Weights of a small GPT-style language model, trained from scratch on English Wikipedia: gated attention, exclusive self-attention.
Each number is 128 + 24 x the weight over its row's rms, rounded and kept within 0 to 255. Layers, rows and columns count from 0. The size above them is the row's rms in percent of the matrix's.

# layer 10 attention key, 256x512, rms 0.107, rows 216-221, columns 128-255
size [109 124 109 112 118 132]
[[140 149 142 135 118 147 110 132 141 127 154 129  94 148  87 119 128 122 118 137 123 156 137 118 132 140 114 116 143 101 141 168  84 109 116 125 127 120 100 112  73 178 158 146  73 121 136 111  77  87 109 100 134  85 141 101 148  88 113  87  89 113 148  95 151  98 157  85 148 142 123  80 121 117 141 126 152 139 128 139 102 123 124 156 147 131 123 105 109  97  40 119 133  83 116 142 142 159 116 125 174 148 116 132 140 151 144 108  75 163 119  96  80  89 160 145 108 130 134 147 124 177 166 137 114 119 131 128]
 [163  87 144 116 151 118 160 130 157 176 118 132 121 126 109  77 142 144 133 135  90 144 110  69 133 115 153 159 126 132 107  91 139  82 137  83 127 128 105 121 115 141 139 137 136 117  73 122 141 116 156 164 154 117 147 102 119 130 112 156 144 107 152 154 129 139 163 123 113 118 110 142 135 101  89 123 105 122 106  90 155  99 154 149 116 101 127 137 156 151  84 153 143  92 111 134 134 128 113 134  92 142 101 137 101 148 100 127 132 108 104 123 172 131  91 149 136  88 122 187  83 108 169 190  62 141 134 154]
 [149 132 115 107 155 144 170 153 109 140 117 146  91 137 182 140 126 155 108 113 128 114  88 125 148 105 128 107 121 120 137 116 166  94  95 160 127 136 132 119 111 130 143  82 162 118 112 127 114 145 102  82 107 110 112 161 128 119 111 156 139 139 170 117  91  88 155 125 110 122 123 122 128 125 142  93 125 145  96 113 143 113 141 172 138 109 116 115 114 157  77 124 135  98 146 154 183 114  93 135 103 112 180 157 136 151 126 196 113  86 127 151 130 182 146 140 133 152 121 186 146 152 156 115 135 173  97 154]
 [105 115 133 117 128 152 135 137 103 133 130 169 188 146 112 177 115 107 115  76  73 184 160 118 138 123 132 149 149 123 105 197 102 101 122 137 118 111 135  82  88 124 111 141 131 159 149 139 148 149 149 150 144 128 116 122  92 143 115 117 122 104 123 158 104 137 127  94 151 128 119  90 161 119  91 163 143 146 117 108 163 134 141 141  98 111 121 144 136 138 119 150 182  95 137 154 125 135 139  90  98 123  86 142 130 167 174 126 116 122 141 130 129 143 109 134 130 123 144  87 132 132 111 106 132 127 154 168]
 [118 128 153 125 123 165  90 153 176 141 147 139 140 134 156 109 128 128 119 156  97 135 128 117 121 146 163 127 150 172 177 142 108 105 107 132 131 162  98 115 148 122 172 129  98 106 109 160 135 114 157 174 153 106 154 111 126 133 115 106  93  95 128 116 125 113 109 143 166 142 120 146  93 127  91 118 135 166 146 165 139 115 107 114 108 141 127 124 148  77  97 148 150 138 155  91 122 197 152 128 115  89 135  94 141 166  47 145 112 119  77 107 125 112 133 151 139 117 153  92 139  93 151 123 146 154 111 113]
 [119 121 131 128 123 147 115 150 151 178 140 176 118 147  82 132 113 134 111 139 115 101 168 108 164 160 124 111  98 170 111 183 138  91 148 113 141 127 141 125 108 133 123 134 138 147 156 126 139 169 178  85 167 165 141 121 138  85 153 116 136 148 161 139 149 139  72 108 152 132 115 141 124 143 120 124 135 130 138 116 118 114 135 113 148 165 143 137 134 151 125 139  93 124 147 166 138  99 138 105 159 115 136 130 104 115 111 156 137 132 151 164 159 191 114 116 124 173 140 157 152 145 154 144 107 121 146 188]]
# layer 10 attention query, 256x512, rms 0.105, rows 217-221, columns 128-255
size [115 109 115 110 110]
[[155 185 114 115  90 107 161 150 144 101 132 135 116 156  88 113 150 162  98 158 123 105  94 113 120 142 148  99 172 117 131 148  81  92 136 125 109 114 135 122 119 137  98 164 145 155 112 100  76 144 130 157 149 120 201 128  77 109 149 139 128 111 110 132 141 133 154 116 136 133  81 115 124 100 125 142 143 143 125  97  99 155 114 135 144 141 103 123 112 132 125 114 135 145  90 140 130  91 143 139  99 160  96  77 165 129 100 107 155 115  85 117 126 156 171 122 120 107 156 136 126 105  80 151 109 140 118 130]
 [147 140 171 162  90 112 166 129 154 107 133 118 132 139 135 126 119 130 119 109 138 160 109 107 129 175 151 131 148 116 106 157 139 126  99 123 130 125 103  83 146 140 111 118 128 123 145 136 124 130 108  67 153 133 143 144  94 130  80 156  99  66 136  99 135  90 128 117 135  98 115 110 128 130 127 123 131 122 118 134 122 159 139 155 135 105 126 127 179 170 147 122 132 150 184 135 140 100 135 138 153 140 143 136  89 106 142 152 109 185 134 103 126 142 151 111 141 123 149 117 140 148 130 127 118 117 148 131]
 [110 139 128 106 110 155 145 118 115 166 145 141 156  97 109  97 117 124 104  99 128 154 150 125 133 142 126 110 111 112 149 156 174 114 124 134  73 105 149 118 162 156 149 145 147  94 120 169 114 112 140 155  82  79 157 146  98 101  71 120 160 125 109 130 189 123 154  97 148 149 114 111 174 111 119 116 153 114 140 142 119 180 135 129 132 131 141 120 158 101  99  70 129 129 134 108 139  95 144  93 162 137 106 104 117 137 115 133 132 108 101 114 100 129 144 148 163 114 124 156 124 101 110 116  84 145 127 116]
 [126 149 162 133 145 155  91 165 159 136 130 122 127 145 132  80  72 106 138 139 114 133 155 162 148  97 122 130 136 114 132 144 177 152 130 157 163 156 162 143 143 109 121 145 135 144 122 101 143 152 163 150 132 156 110 133 139 131 139 149 146 143 124 112 108 133 108 119 111 133 103 133 155 125 129 125 121 125 148 145 156 111 158 115 129 161 126 129 179  99 109 122 130 160  86 115 135 172 159  96 131 122 111  86  87 152 104 133 120 125 127 111 113 165 140  80 119 166 130  74 139 161 114 117  74  86 102 106]
 [ 90 155 114 156  79 150 139 172  85 153 167 140 115 144 125 128 163 172 137 135 117 143 146  98 144 138 133 128 152 153  99 116 129 116 145 130  85 131 132 118  97 132 107 148  56 103 123 153 114 139 155 107 128 121 115 165 168  83 145 101 160 119 135 162 129 124 147 132 165 150 128 104 127 142 121 143 137 117 165 115 140  92 123 153 113 135 121  96 110 162 162 118  92 162 131 143 172 105 110 117 114 150 118 133 155 139  87 125 134 149 107 135 152 142 119 141 151 135 155 187 146 176 164 123 121 145 116 163]]